Part of a small language model's weights.
Size: 16 layers, width 384, 12 heads of 32, MLP 1536 tanh GELU, vocabulary 5064, 30.3M parameters.
Architecture: RMSNorm before each block, rotary positions, no biases in attention or MLP, tied embeddings.
Training: a variant of Adam for these matrices, 375M tokens, 5718 steps.
Each number is 128 + 32 x the weight over its row's rms, rounded and kept within 0 to 255. Layers, rows and columns count from 0. Numbers have three digits each. The size before them is the row's rms in percent of the matrix's.

# layer 11 MLP down, 384x1536, rms 0.0524, rows 0-383, columns 768-799
094:125085126110133101113111103077083127107146118128160160114078179152132128085178133117117077112122
100:078163085137089162153135128158137046095091116081101127154101159106144135092098134163151120127123
100:115140086158108116062084136081150149111143094152060100083131078115163058123125191118122088142092
097:167159099115121097079089151110178119075113109098136136130089175113128110183180141157152118148139
102:103112095089118121114176126099099109143138164144103142129135129087049103181097133095140125139101
099:126134143129112111175110119156115072086088131080109155138087093134143111140141114172098071133153
103:098185135146108126168119156081162119101155087188168141097103174124122135112151172151126102107089
094:141121180097170130120122081110152115163132074108236178069134139161175145131115128104186106116131
099:115130127107108133130153144148145099132151133124174055133133113155126098089115172099129131152151
098:130151178134122142079078120092092168174118160076122051095078128128112127148159113087111123103120
102:100109121188132149161080073111180134113102135103152125168162097147127092172075130154150145166116
103:155136126195136169135155146160103099146122126105117115174123163135141119175129132140099109135105
102:100161102103132147117162118119168134155172106143146135218124153093115119155124122116100140162120
174:081133115140154119135168141145162060108174096126102094167158133205088145150118113118121108112109
101:141130138098132184154138150144158110138160101121125161155149160139079142112121102131115109058139
100:103154091143082112098121178093092125104073129147152163147081183153140101120122079107101153092107
097:124153145141112142158136153150152146137099108146194119117077142130103148154156152135194116126091
100:065192115146096145154157151124133115104153087109105137201108155125102169114141136184160197085096
095:129099130127142081114162128176144136113130130128145136168079127107046165139146084153122131118126
102:149151118136137148108156113101128126138134122141116073094121160098128093162109139156103100129126
102:109140144133211102073178119153176151109119112064161109126144174139081148169086125164142143104137
099:130144145125115079186101160147205143090149098135107097178163128107113168101119126157181124117118
096:141145178134118065136073144199201153111135124108120098137112107088147165137116168156162154153128
096:127100068087133123105140131126155173103169132108122214152149175083146099142195149173119106099156
103:136143061164097147179137134098163136093196122174092144134163160088111162077117114114127097121127
098:121144096087149114162150084132139120100151121139151153157166100123138142178036169124160129080162
104:156152110104111083170104115150175149131151149076102139137182100143098116147133138150103147154120
097:102120147134160126141139081137113128141123159155113132093130077074105098130148107121105167158087
096:120140163062077112110150153114154079150168118084110124106098058183081153077114101131118139074121
104:163157118131134121161139136148130133188151104098128122157127174118141149102093120073137103073129
100:150061153092082126077123143114086121160120091143127064155051064136130162145085196112137132083184
101:194105146189163111138181138138151094131165157106117153178122139104105098141157110136158150175135
099:122143082159129128179098110155128114097087070129101190100162135095153095121095159142112161066169
098:129142137099064124127092085144124162090177100130080124144104154168128146133178150137115153163146
103:142108108085186128152125112169053185130068085123132205056109184159125128112159144117120084110168
102:134127105127136167069184108124040100073105110159112134159104162151147066135109118084104192095164
101:169120132147108095131077179126122117106118148113131128130158195107149070087128143120138137158124
167:115150132148172106131102153138116147103204147188117097165131100233124101127127161113134166107107
098:190115204113085079178134130116072111152087087188151030153086110142062126096138097196096129127166
095:112094128108128169085112176112112124099155165178141075121131105102136122175094113141098121190046
098:165139144112178156206102139147115131134118139121086137179107127150128121109089158109150128128069
100:140178136086120126187161171175155103164116125100153096166149121074134070131144171130155117075125
102:155121124124101120106123107128121119109107122190097101138078123094081125165131151114095107139101
095:181135113155139130125140155182129148086097190127086152131160117147194053190168089207059074101160
100:112134109117077129142136173131098129128109158117100142102186098121097153123089152118114076142096
097:190096148079136114102096140177115151187125105077111103123137073118125146171149092056131157129141
103:094125125117086145096103152177131148120107187152131150163145121168144103125113146188077076084082
099:073151141125123107105151202087092092137107114137126131142109107207152099124112080077122073083132
102:108144104102095117136128128108107099090106151148133127102168099130152153124084156098148092096128
097:173133102165086161138084144157101119112125122124072134104109134102128137143162074187168144173093
094:077105078124135128123122109081134138107094110105125111189094231119108062162127126169127144142125
085:117163173163120170126108123126184180060113092150125156134132131054089122124116162120095096124142
096:138094094159117168123164133168139099145067159138139103112129214118059071160113122141161177178185
102:158147090105166208116112164112138156081112116143113118121113072123126141163106173132175149151072
094:111097142120177180080095142183095179136123167184119121089118185177133184111194158067187139123116
103:154129101126106155097168131138175125139120144113143079101146142143165089203178092093137165115167
094:134074101132136083113150119106148101157118169151152103209098103107157126076155122076080091124162
121:112090110077133102093181031079120107156138115112172188131127147115068150136141088112093109062122
098:101131099163111130105173127172079105143111161093157167165128130116123101143102084186152178106169
103:131104145125147099092146134050144121170178158162160051123105101147136111091124107095132112106115
100:135099125101184136111090118097127112143102056186099222131106156117090085181102102087165091150123
101:082108173139106102111146118091093122134139153134112188099183093091126112134076146102093141082111
100:119123103113158115146162110118088102093119145109097088147131191145083080194141134088086117055111
095:159097148120065170146206112109169128140107103168121156131136116113147134179090117107182077149127
107:073142118120147127089076140145131142109166145097159092068141159200168178143151059099160180094063
097:107114143163133174190191148109135081156137154119165147171124121092106092087184122119131140113117
101:117142157166130158136102083141135104141084149125100084178081152158093101130102164147167121145095
100:131113071147162098130159151156118158122150154120131119129052139153116107214147139114105147139130
096:153090204169054150105078135161144128142135146062128174093084153092146115137074065127083138168119
119:118146084121147125164103132132165140152124085094114077119135113123113121203137169152168155121118
103:165166135143080136155125148151119142104093154121135165114114123108085193147108134111116144166139
107:123128137201092148094100133102142166161112132096134131101090130112141094125106149196099063139112
101:119073162087102107102176110097154125130156196124105142166102086079161104148167153048102139100180
098:110163190160139170132123135127058109140152078149082118193088143118134120163138116118160118182083
097:180108098133144165126130089154115071138094067124105151115128081140047122068130094157144199114149
101:116094137153105118166106103181083144093105060199094122093122130121104108224111123182157136118150
102:076139191127078131153148128131163103149091097097137181074141131101098127126127109103153147092124
094:103117157138146180129125123113189135132140080111127156166124136118124120123113102157131146160077
101:109142120121115104142116094060142122082149192174167111081122091131153097140117146122130130141136
101:147136084134156140167141137154133127082107131105150184162091115172072122097057110105105135149178
102:084121162143100127144122116193038089119120135142097151166111153089139115083080155121178130143099
104:127080105129137110121154058177119131135141140151146101116159101094093075176129124150104174122137
100:123137139083080080118085145166108185182151131095165152099143147116115146160109107140162083137142
103:122140081096141207142068178148115078160116094115097150163118128152166197106148153164090103112124
104:153090116179141204106141116117152092117130112173126175146216113091064155132118124099070131151105
100:178086100165124086128177154164123104046105169125193090090153150151110106143157136173122120106104
098:067105127152149069188082198144202063094109151128151117115148095109152066110078117077151159116092
099:114120056083143116132203094064099057074091171167144077156132172117171148140142144134112100159079
100:173116145059089187062179115134112144161084155100098140121109127099097176162115079129169129124131
103:165139179188178065137116098059161179192164168128130163044125124174063103061164115105112121090150
101:174127091188100092113119159176175141165142121118130142080187147105127131116156149166090166125053
101:160121131120116127141112165149132159164084142175153132121183125096170176159141107134178096114126
107:093165095085144190147089176086082155065121134172140141165116118184137141099128128082126126128151
097:172134064137152087161103155114146086143070066157137151099153194158102130123087136132150181133165
102:159100183128084146157135130127090097092127089118103110118156168110121108163130149161188121108133
099:078161159104096130174171151130168141142138100157143116122119121130067115098142100178086136168093
101:165094121174121163116105145143122097151189142178115170154144065093107190115161179085159101172138
100:199114129120194114153117086152137112075076098133150170172168093111106157149089078093087134144126
103:124127170147190203166166141167122124110138125187070142135095104112096183144159155132139084060134
101:182110149100109091132161115162106152173084088169121066122127080173196107175117151097107125118164
098:149140134112112107105174128173124113114090121150143150104072132084067091139157171137181146129085
103:160121116139115139147149167135197140104134130090176105152142187159150182091139097140187143132127
103:111119158154103055137132119104167112130108133094129103117101083154122137195153128137137201113109
100:155178167166137175139111153115129172146120044107101145053088177093128122110119128098180178144162
098:137174144113147192157139179126161145108136166147101142084127112076133148117113162111129153118077
102:144106182131156108132158144093146111115142092113169104154116103148111096120109140154177106156120
094:127119080100108182133175127173135164157126143061154135109116087113124063092162145135147097098147
096:101147190128134125170159120142160127126113153135112107090144102176141123098078092148110125138144
101:104180134131133124136138153142096185183073144099166144119150173129151158138140123115127129108133
101:130149139142114073037116101102149184096084121139186212131149181108124076118130099185130118070069
103:126205150108128116114127167119113159109127175127057100200119128151119091158108104065118122068122
099:175136164119081152125186174121141122164077095156108190126110147068107161150051114102084139126148
099:105144096112077101101073147155135185159176046161070135115137063102173156174136088158118111143104
102:120145111063114114102147126146176114116197103135162149138179141130179147130125162116121104152069
098:073158126126170137161176164213140154160121134131075114160135115192106163146168156229118108133115
102:189139119157120117153119076160153162173153104125109175139142134160154155095090159123136168170116
101:089083125152153183112158218080144205130142135104143195105112112087118140205086094082133105065143
098:150194094123068138171101136107086090113123101127098088155142127132143121138205168184129139081094
102:113148154084167061165181114147195063087133123122162121144206130155100157128133130132150099205064
101:115107098127130123143177143137140119144129107158116171118157154115144054090093125115104105069147
099:139098156139193122104160133120116128128138196103137138132120100163145139085064104138077159102134
101:136155170158146123157135153147122118169149135137143166068095118139132132121106126120097154139084
101:084125141113137140083136155065158140091157146146167134141128070103127111150132169116161130095091
097:087153200178196078110085141140105103119096100141123132121186115107156119105174102088105118111119
098:147151135128125190149122156120198114186132105151138145126133093111067159138117119116144176148101
102:142107154112145128082134149104168154125164171125112094013154105110172127163124133084131083132142
099:081154090112106175159200150139130125109149124120066141150161112154152157115074138082131131132138
099:135125129173192112096104075155123173132140152092118153142126112142112152107135181105122103092139
101:090142148120163162141122132123137133143109140199176123086079145129188139134145134175155199067129
097:070175131119068160152169134117151164130065137086166195130144125153156076183119088116067149085099
096:108060115101135097051156117099127131083149160185099102116166109141104062074143162093177138107116
103:114136127201150126150132138087126060143119187099127175143140131106101130111140152109108126182166
101:164148179142090098116096085094148150082114141159152119128104060147157186123133105114122161104120
099:130055197116136072098141161160149085158117120103139117132114172156086153126110082097097096072140
104:143144090080151154159158147112079093115088111135129133113123114140117063102095066143108152142204
097:156112176096155151134096141199154183107110152161162165083076149161197153144144107123131153079103
097:188133107106131114077186111169132119152137105169163144128110119164038131125175144144136149132134
091:217109045110167149129149116132155115110116115144114165086117166167139089119123132111213142105155
102:130080150082117080134111131077118087099114119155145110082165089167140136106140160082104112100118
101:146132064125096164158108103135082113043164111114076069170153084130131168158186129134172098117084
097:095206131129156123138105129122136143148130147159075145130099126098098166119143171141142115090119
097:143114056167143114119162116154096157121140138085127149063160118152105145154122142093137138196116
099:130097138114125206127147119110134116192101140116109057120147110111165163131175106117126122117113
100:143134111137118139104049148130141184173150202184146102145101138130105138115104142130149157130122
101:115114125125154058116127123110110080156152102083130177131114097154169079106169149112108177106140
097:107112165149177113110123136118175098094096171091163159104137169158143168093114121114124072111138
100:110144172123139122084103130090102135096122111136119167179087085116127143089092118082083119114115
099:131136100065109163162133137138116089138112131087114136140150141113129130091129132109132128164131
098:079098045135102116158117151219183112107108107081167119111097126142151112099119098113154128104102
100:164129083070174091095139053134139151157100141171225181113120127222160112128143119127117113059162
099:094171108074131094139121121092139163114112130076136177054114182155143128137046098143155139078121
099:117089161125146133105092107042115137153151114127178143145080121137139117151138120100159090104180
095:140082124126104162121148157077098129120101090130088120148162142083144109130126163138136127103190
097:198089073183145075161080092083140162150158191131145097096083140158077089160129123140135114082141
101:066102137121091043087161118115149097139185169138121064108148148090104120168151158110241106072172
100:163167152116183145081162166137107132135165220159162106199172128139128139063090183116069060083077
099:087088137133099094117149075128175137122117094156147153104131076123138121113156145151111142156127
097:127112031190136153120111065146103140100088143163113160145107150125117111083188097103174104176116
097:178119106097201180132118090116094163176151101117081125055080108122106145120159198118090190111094
099:136135151112109126166184122153092098123176082127100142164101141175166087084170121138127097073124
098:082128118113155114119145136137132143113127146171102106122134157158126091103094133098135083105116
098:150109142134130137161127123169086137159091106130134098087150147127100144120103114155096101120173
099:140118170069152174142167126129112162101117131115117080165121174103125124115099121116106109155122
100:138203069145109075151189104103139104139103157158189134162152114158150103132109123176146034119142
095:101145144143130114114138149135172117091134119108127153102107157140115110096134137152084104103137
101:079123109137111135145129167120200143108163092046095108117139123109152129133167116068173136169153
098:087108129156050089092099108145100081144156066117171119147104105128175093144108124172127120119157
096:105086149169161106064106092157049128054042137144128163098109114073133139173192130174102122146160
101:178157164136110106098169103105101114171155135099122062205122118108077100167098119178109140055150
096:131187072087137076140128158123128170128131089138090119129145194149143066121154108134142154153127
101:093107108103160102130098076142113104146103134110110133155147133195085151173136146137139185102182
094:170096125128176111151098100136073169142127098121166138108082095111184086122137112158059090089122
099:123149157135100096118096180158106139157142135112151114070082127166156049131148137140113099120146
097:146092142122171134163163100088115146092166111156145120135087167118101144119149113057163123122143
105:107160123090113162147108136176116147096117068108062114090112125119107144155072105113092116172116
101:085139066073143141110109155098149146120109080135124172156158171141176144062090147133082192086138
102:094112092064066136172167140117156132114126101168116107164106198091138184077176108159109059084220
099:148116077108128078161082069125095098098149184079135129085114124140144181147114153147084111144158
102:112150196098138110119108141073092112137151082124131128097106104150093200141173147081132145161127
098:158133152122133221109163157059089123114142167124104085079102168151075157093098110120085121147119
102:111141129137120099085150097075110116092121118154096179104078104128102141157105132141124117141150
099:085114143051146072178120149143103128080169095156068148112140112129166174119084171145102121107084
097:080136144087077149122102160131155100067145108147087127128097147127123138093153102098066080142137
099:181077128172089126136080114126057106129126114135148124104161106130136118053108152124135121136096
100:166126115049138070134200076093115132101090154131104118098158069111140141103130120155168120119097
106:175140148164145108160126188161125092151175101148142167181098120159131123144136169070134107145177
101:103141114184131139141155069111056139144149104129136116098155060146107108142100129090111121094147
095:093124119187129100153117110093149076130132090107126154087096069141130123145093122133081107176147
099:117126080165200134101173156112123096055088107117117091111103114111137097132140092121113109168151
103:175086177143151115110070109103135155161182167144105145106131172120128141094175131105112130032200
099:155114162193121133181136141163124131095144118097094089162128164135134163121095157056121139152162
103:110112112072198103194143121129157178168086113089131041183121168111097095139099084156138123132112
101:135153123132189163079121143179151148114065128113137140121075095104081124174070127144139094154130
100:114099094107122128145104159093127141073107032093055164139124089076074137146116160136117094132129
107:161153128135207138125081128149132115142150137168168102112137129064129179102139160110157086125117
097:195069144134188151183122080106143146130162117139114110067208047140183107114128177088163091184144
103:110138122127101069164137119075123109168136130096134076134106130096106118129114133200050151143143
102:087138082117128106133112136123115117098104114153101125137066155047153057108159114135051184115124
101:186181188156114061132145144107131060179128117162160083178117061103114129087158171156112103158159
099:127113116082116121163084157162140152127141151081149171125119154128111089161114071149142155117149
100:176128054102183126144121139159141125123117083140144137142067124106123100107120213150060178132167
099:069173119149153138116098130146090120172136062168160140158108074154099185113161127059185104148143
100:130107138120092123134152125188137152137203131161122151153100134088076124148156126115116100121151
093:075168124169118087146161188086172148129140120145113084112111127095095082117094117113116076147150
100:125115149154074117128103090114144136152152128086111161103126170145161181135117095116109093155082
098:170101170157179085177102084143194205145097153173141121126115099082108125117153141107169157156141
096:065109169138028099121104104134148124146101132161103146042163064121152157175156114116143165091117
100:161143157083123094087147131151108210153137138151082067116090145125102133105117126158141130127118
098:183123124125153089067121138152104189207162086142144142166131120108114094143173111116133116125172
100:151132124081143154145090115075139155103116148124160079156117069167050115123068155129109105163167
101:148108073135201099093129153143066167078109134125076171110087147205125088106139084108155135137194
100:097129149167098152104147178141101095117085067100101106076101125137135136144119194129169111142163
096:142159130181069158147160159140115117120103135107055155120147098145176118093137202153109153152080
102:140138101204145102100110144090092094172118102136164116118116157107107184176074079152112177097130
096:120174093070150173131118167145113114151145129152122077123096080126167125093109197093144111106101
099:159099089108166143120161106114134137106078108151129106116168168163166114111092136151103101124160
102:154099097112115156144085139113199131169174133142161121068121120134142184189142161144147086100122
101:088092141131175084138166113146144088138141093110118184109116163099099144129086119075070110106136
101:124128082109141171103190058167074160072086141147170200218171071133148123089112108190173103093073
102:122107085081162159199104160149120181092140142173138119150143139129126167155170122113142098125125
100:115124122163070164144127115142102159082107147093154133085136134134126109171091087095084081121220
102:149119174117087065093074115114110137135123085076105199073117121139129199119154140149129119104113
103:162134161151160137105138126148127159165108106154120159144138120123109183114106172143118094131072
100:096135091191177185186085145063161131175133132163125091119154175049137129134133147119087128133122
097:100129135125136121153103116129135097149144029130096112145161117122152115165104100139203098169080
103:140164130111104112101177151124131117143145136091152105131155130117140143098136173137127147072137
096:145126125123120193100099099121143147114134129094133099083179210088076105148135170157124056150121
095:113147128151118102131130098114160136160133115147126063200110102129095148119130070105117130128106
096:096157147189094034095110124147110091176153081127129141111121140138086125095140152150083077116125
098:213112155153095124106142109167073130129111160134165141093193167147118124107099150130077165135136
104:126096126115157132102162165122117113139081158116123151108166107137120135093149091101148136084148
093:101117121100151073109118143126117101095080102110049165096091154119154084050181190125123110153131
100:051160160116122181134115171110148134211128145087149063186114079088104087079180127075079118146137
099:145122130133134126150096120123154099167132109083107142083110123160125109125127137167166134146125
099:144125174109162142173140186163116102115083089135110073150112180148148118137079152163126077136128
101:114103186123053165116133099133141107109151131110160132161163151173079121145153177102134140134145
094:120070175109146114109134096099110149128206145150106151102138217191108062104132133076107140152139
101:164153142117148084156139126122162093193144135135115153156075115135113125166092129119109192115113
104:081157146140117163156146120107165154120131156125125145133142123168110131092172122154112039129131
105:128145135151155116099149159196107126154070122120104078124155134128185116116138152118093079172196
105:079146134173172166124143182091137087150120099078104120222112131127135114134128180140113107185101
102:161098119150153092185092106116161140204130170133154146155101173120111143144134147108141134154127
104:148098139150149085157108106173056115185167121093142127072079115082100141158116083130121154108099
102:126131109150141175148104163133113142143087181156116159162091121160142122095163133060090156101155
098:165101087096171156140113117157108136159122099113091161110083125102103143104166134096138169167126
100:092122113174074155105084148124137122134113159140166145080126180137200140064121155088140104103122
099:119075136139107152189122140133104082097118128178074124124099149143095122089128129128094133171135
098:121125128155063172161154164089102136124161138133150117102192160136143118125114123100141122109175
098:111184110128099110079197141142135173131114161111066165162166139115120102142146136140118135139129
096:174115134119139099105119118119132136156112104110156115104109196113092145051086172148146132111088
101:143162133116131175139087179158100155123163092135140188106155130187197168152122149205102150125122
105:124171105121165171132090151148147153111146133086206130095034125157091119176154159107166155131140
101:090151117169184071174166070122112169140163091084145082091135122120165081116128127193149205139124
101:099111098150059085147128099118185151079121159174170168111156098092160176097175193055178146143111
100:125132093142133092163129194149114130103124100143116094173123197133168135106178104108140099130182
099:164140140109143142144120121151106099174130107127100119122108111124153114126118139133119057141134
098:136144068130154111130188122093166151066122144169156101134123129133144136121087121112117163142140
100:154106184131158132102109112149109105116127162112140068078114106141168106184135106158156087165150
103:127140111094147158138152121126110168174155132109158098128157085143099173111159116084144136106175
104:166136060185174146092113101151094125165152196162119116121141092105038158106068098151090132106091
099:124121076121134169082189153133120125152106150128085078146205155140133163119063108161111082149123
096:170156071101133076132216108133122109140108137187132138124150062101159137114113167173189132110162
099:102104114136167149134074163173098103095075116120135118146180161128175080124120135137112109124105
100:132108109087075207141105123142120172072104121135103176121105177129055111132106103168145096157100
103:068175179163130116135198059113096148144127145162116166155083068172116151103068138098079114135128
100:109117170148124152160060108134112102174114122092106091078135106103155111123092078156073162162075
082:120080181156167164127126102071165166104142112178138116087086105065099114103140122083125129153158
098:130143102091185109119162122206103121111145126141126085094135139142156151179136116149070127133078
097:134097155139131126100156110100165129102141123169103139109113082141102131114119148108137118172137
097:039176072153080158165146169122135092093139148130139095147130136171186149072127171144131192099120
103:154176180097118142104201096185085112111118099126124108152088132136119045133108151167080111112150
098:124117088049132127164111123147150151137135096197143122174126108084116104123156172199125108123090
097:070178142134120137121067162141128086112135144142156123106127149127144110100118131036150181074132
099:122160120129113144075182148142157135141093133130099094169200109160075109147075118053154130141102
098:112081083066125097126120113097099129109104126128082138094124077110174165166176163144183088148156
104:156122198145113116086136101099153096143173125162122127096123055117120140148104172050106136098078
100:138169092121199125118156092176147111187120101105139091163165104101175135128144099120099093207135
098:121165118189143178125100160169154136121133143112130122135135118114151125105119123070132134082115
099:124160125106093166172141186111127124095064147189101084178126122127178116148141149178169154125186
101:083123194140098119144097136116158083171133123133133136161123141113167168111113060114135128124138
095:132170152132129135145095139115123147119088112169114114139123104113170102076073115138134173123129
095:150127115117096202132137197113141088096097132149115113139075128118113140128076133183176129149124
100:093121152130165144120098175123168160136148109146162100095119184095118176084155161085139151131098
098:102124123134130082171078143150121095174121109169175187210148126151162112110175104150085080124105
099:124095088113196079160190094116116128125175146108110156118132149159136132089143160173128086130115
097:181168129154099145209157137158103153116134161110199143130123077068109130126164109149133115123169
100:205128116147120125101159151155087088106126173162138140191060121147114136118087179167104141094120
100:152108110169145117135219116171162136151122161116127175136070154179133110172166128151159106096104
098:097121100130099101106113144087177089106122136139177142155087155103124111082155153110099132130104
100:126147138081177087093187099096105140101100138109156144148178142144115124100069103137109101118139
101:118152124075158141094160121137175147117062143166133124112037149097189126021159111160128120152128
104:129106108141169064115127097086085115137115158120156159120069111129135078105168092133107084162091
096:158143100178122097122126099140136099120113155138073099154162092098117176118156175167124054111129
102:134188149121101182149130104137108119092122078094153134114102118103089130092102132117111075169071
102:114121146153133138163129154181179124132167123096175115140107104186146130079108114089124129165109
095:115146161063121154129149127078124133102139140115120140147133060145101188105096156054114112117099
102:115113145117127153130112178144137088133144110124142189080181142124161217117142122124165120170132
106:123112123118126062158190115125125127122128138110148123134088100000098086135157135112120141124156
101:127110038128113125125147100112152115158161082108066092122128189110114077081158164131188148107121
091:118122076150138149131094084094082129091136156054132130085102113155085098170124091091141131074134
096:159092095130148091127130170138126129155111085168103167093134124156133159142134161192176112121126
096:113146169124096093143092103118143110107124110122109102067033165125132187106152143093112080154131
099:100120132095181128160166146110152098200066181142124132111120134096125123125124110139155147101115
103:143156148050146165073175148127168111086133091148171145126117156092077126134140123121091121136125
102:124097154170077145154152153104121109119160108101108164116108186112123123144119102160154164079147
098:122095107142090093142146097112176131134142136138128181141134171089111112151111132110130066101133
097:140129115047073082152102124132157142174159130114088114118133162195146110148139119137162148112136
101:178125112141129117110142107175096160175107145123182068127166146173155111075175103143158156113110
099:112104122179073108146088109098155130090169171117093177077135131143126105101141153134084099108132
099:147126117105162121121089114181074123185160116165126091111099111121158090164115136120130168084085
101:145101144156116152091157105122119098105121198171099125173086151128155127173116118151170136127138
099:145073147169152113128151128088155161112160091125134155120093171139062115137197121148086136138101
102:109136115132109149077143148124084132101141114183118118117157120137128104102139128163184133145109
100:161078077152145217089161134166150106078062146139153094104098161106059166159191133153155178104139
101:157121135115122112089130067098159157115092128150177149099107092118081138173200191136143114115093
101:100171151159098164147134105144099129087153119209126117162102085122127157076136154146182067136130
101:120157165158136109119106106165110140149148075088198124150083116145105138169088089127106121114085
099:131105132179098117134105146140137139104088080175103118106145085163160160184129166168135169069166
097:124171117127124154153094163147122133078094167063129143141198189112093155166118073066165149122123
101:143143112191086105091153146140147120126117072162119073134153125072092150135111129149123149118128
098:096138143128112177092129153123170152200127088131176104067133055142150154133124171160145148139100
095:160142156175185145085098090144117138120142202141164076064133152142149105152151114080113149146068
098:128084130149088139122127136129112094117114152164100051134101095082123130176119106187119164169182
099:140123149096105158155166129123144069151158123151111121117119143121100089108120097145175097122155
101:075127161118104122125130110067147181152143114157122173140087097133115104072171135161170091087165
102:071129086115126146065147086145150103142131139129083160105118036099122059119203157110120091114187
099:163121126137131146046097123135103077149066116088146149094151112060123121105174112125119118141096
096:142147100155103142129120153128181081105091107093167100119084140102126122107151151112128131144077
102:097137142103097120111106106085111118166094184116116190138150139126169172177099100149113193133082
096:144085108190089098212130122149134136138076066087123095113105192134101136158064124161171149151133
101:080100067086177144172085148188087134116141130108116084133111135133072159108136177173195128190136
098:136139112126154068157165155139129154134110140155102079194183203138100134118162167112109176120099
097:095131135130140076097090114119148166169133109168128079106117131072141144114107133094164159102119
100:175094132125118140109150124180088084145128115150085122117089138140087125127092121182083105089157
098:150097105126134096147201141161149159185094131133129168153146138087133110158127139159137155113166
100:101126133155091095137158172135193219064149126104142180121129086134155123097100108083132094080171
099:173188168112153142087083206184150148163059116121114109142142151075119159096120104113155087116146
099:068136177163080154135149099123118132155152100086204070161144131174118181127141165166076148129114
095:075119106129119079131132091122152180150158136164116137185108133169092112088116120092103110097126
096:081153136140104166149149194136142101126152135135072153157117155128146134135108098195125104100126
098:156111163089153102117152124078122165134152164161159122151159082121119112142171147143119112105153
093:087171087149076094148053137159125110096097129127111139115174133138139147117108113119135101134203
095:140113141173175115096158172170119122087099138127153135137173136139057140145114106165177148106131
104:129077138181126125145148148126147169100129144152094129137117135108143106144050167155089110148159
099:128037110145085102121144073135074046146147165157118098146133150147149099156122105125104186130108
099:147107120069125134141135061092158143157130122121132154109138127138054090121119156122094121152122
097:154099102125155117142116142130149176171109190129110121119110121121154090069117154126105137100155
100:160078140135038084146053163102116125102132154206137106132207154098167181127124114173088091111159
095:169085089125168108153131152150134123220157111101145118136127173080148191103094155157110193182175
101:208124114162139153203107149132135159106154176135112171152101177132151092095084099141113083086151
098:138098171106151167140122171110136138118085133144181121111111161130149077144118084133131065095147
106:169155078111164126112166145104158106161144107156149143106126100177099120109153135085125166118175
097:157077113109107071073113069130159190112139130081102106092150070128095139165089138109100167104116
100:108161098130110126144156196145126178085152130129210107146120160122128091200140121104192133100158
102:137174137090104111155171135192114159130111148113090149121139141136097102145157082163131083083160
098:106140067123115117092207182131083145176075143156119144147164104114139092137080105127154111183117
099:140177091143147146141144140130134179064109164089140068104116124151148124131174096095117102157141
101:155080130129150087133137141063097119077215125124144168042112141178110115128086172119145097152171
100:112112125151116124096114124127160106131166122161109156157085110166088118146109127191170227139127
100:142135107133121127108167114144103121121158113151166107161194111114141156118114125140098147101131
094:107090128121178116177140149137097140044111111125091134160129178122086161154163078108057172112175
091:182094102163175106181111123120141145070178109110192177163128162160056138154153099188174173091148
097:135148111129132177082151170057130102065113150174093113112116075098143160105100120098152147146109
102:180076133163130119092121117177107104170096181098131121125145198104197098173172121132156105144171
096:124109106074112122129107125144104130108154107105063070193171167133135083069127177150126106136139
094:104158205099161097119089167155064127125118083128116102112139154171065097104150164149130155149149
098:147137079178177222156091187127086119194170149119102155162114128115172150107167120137123143145167
099:172169198129118191070153181129167143126111078102092144153047149106108136134143160146136068173150
095:158133137131109177129090130109164115126136157111104120122072167098052156157113174107145075176118
101:131116163122119133051191118105086100176100173156124111141077151171133132074059125110134103116163
101:089105084092145117122081084142161072104118131133067127144101174134096125111163141166182155138170
099:113086132112152054118101082154121123124078115114190126154099160102092151152178144077116152102136
101:111162169144128147148217160064184190110122166124153123136143164118083128151073109116130092110122
097:128153095112157124150159140154113077177169118096123095166179132098159095097100132128114159157137
102:094083150109119137188147112123148116095174189121158077114091139127109124147074096100141098110116
101:123159114131085138153142119138138092147115120150102120122193170104067147097163134075138182183061
096:118163097094185121142133120068110126100125121135132102095128099102132158081091159042033094170091
105:197102115103073071104181117118089099128137186173108099088140121116098123135057139128122148133117
093:095161110120099180114134169113148044063119131145129148145097125082132124119116145121130151125132
095:186123164143125167186159151178140054137125085173138096133185093115131189154106146117052145190138
097:162165137149086114127133103131149136054104133163113118168136067137054146100108134137153110082129
099:158082145116124109093136086167142139105144106106150099157156125088162123153144158113081175155145
095:083132131132143117177187165071094091131083063108120159134125092125186115142105128182117128129102
101:072171131152151151156134130158111096138126111107111162111144092115086153114189126172103182107086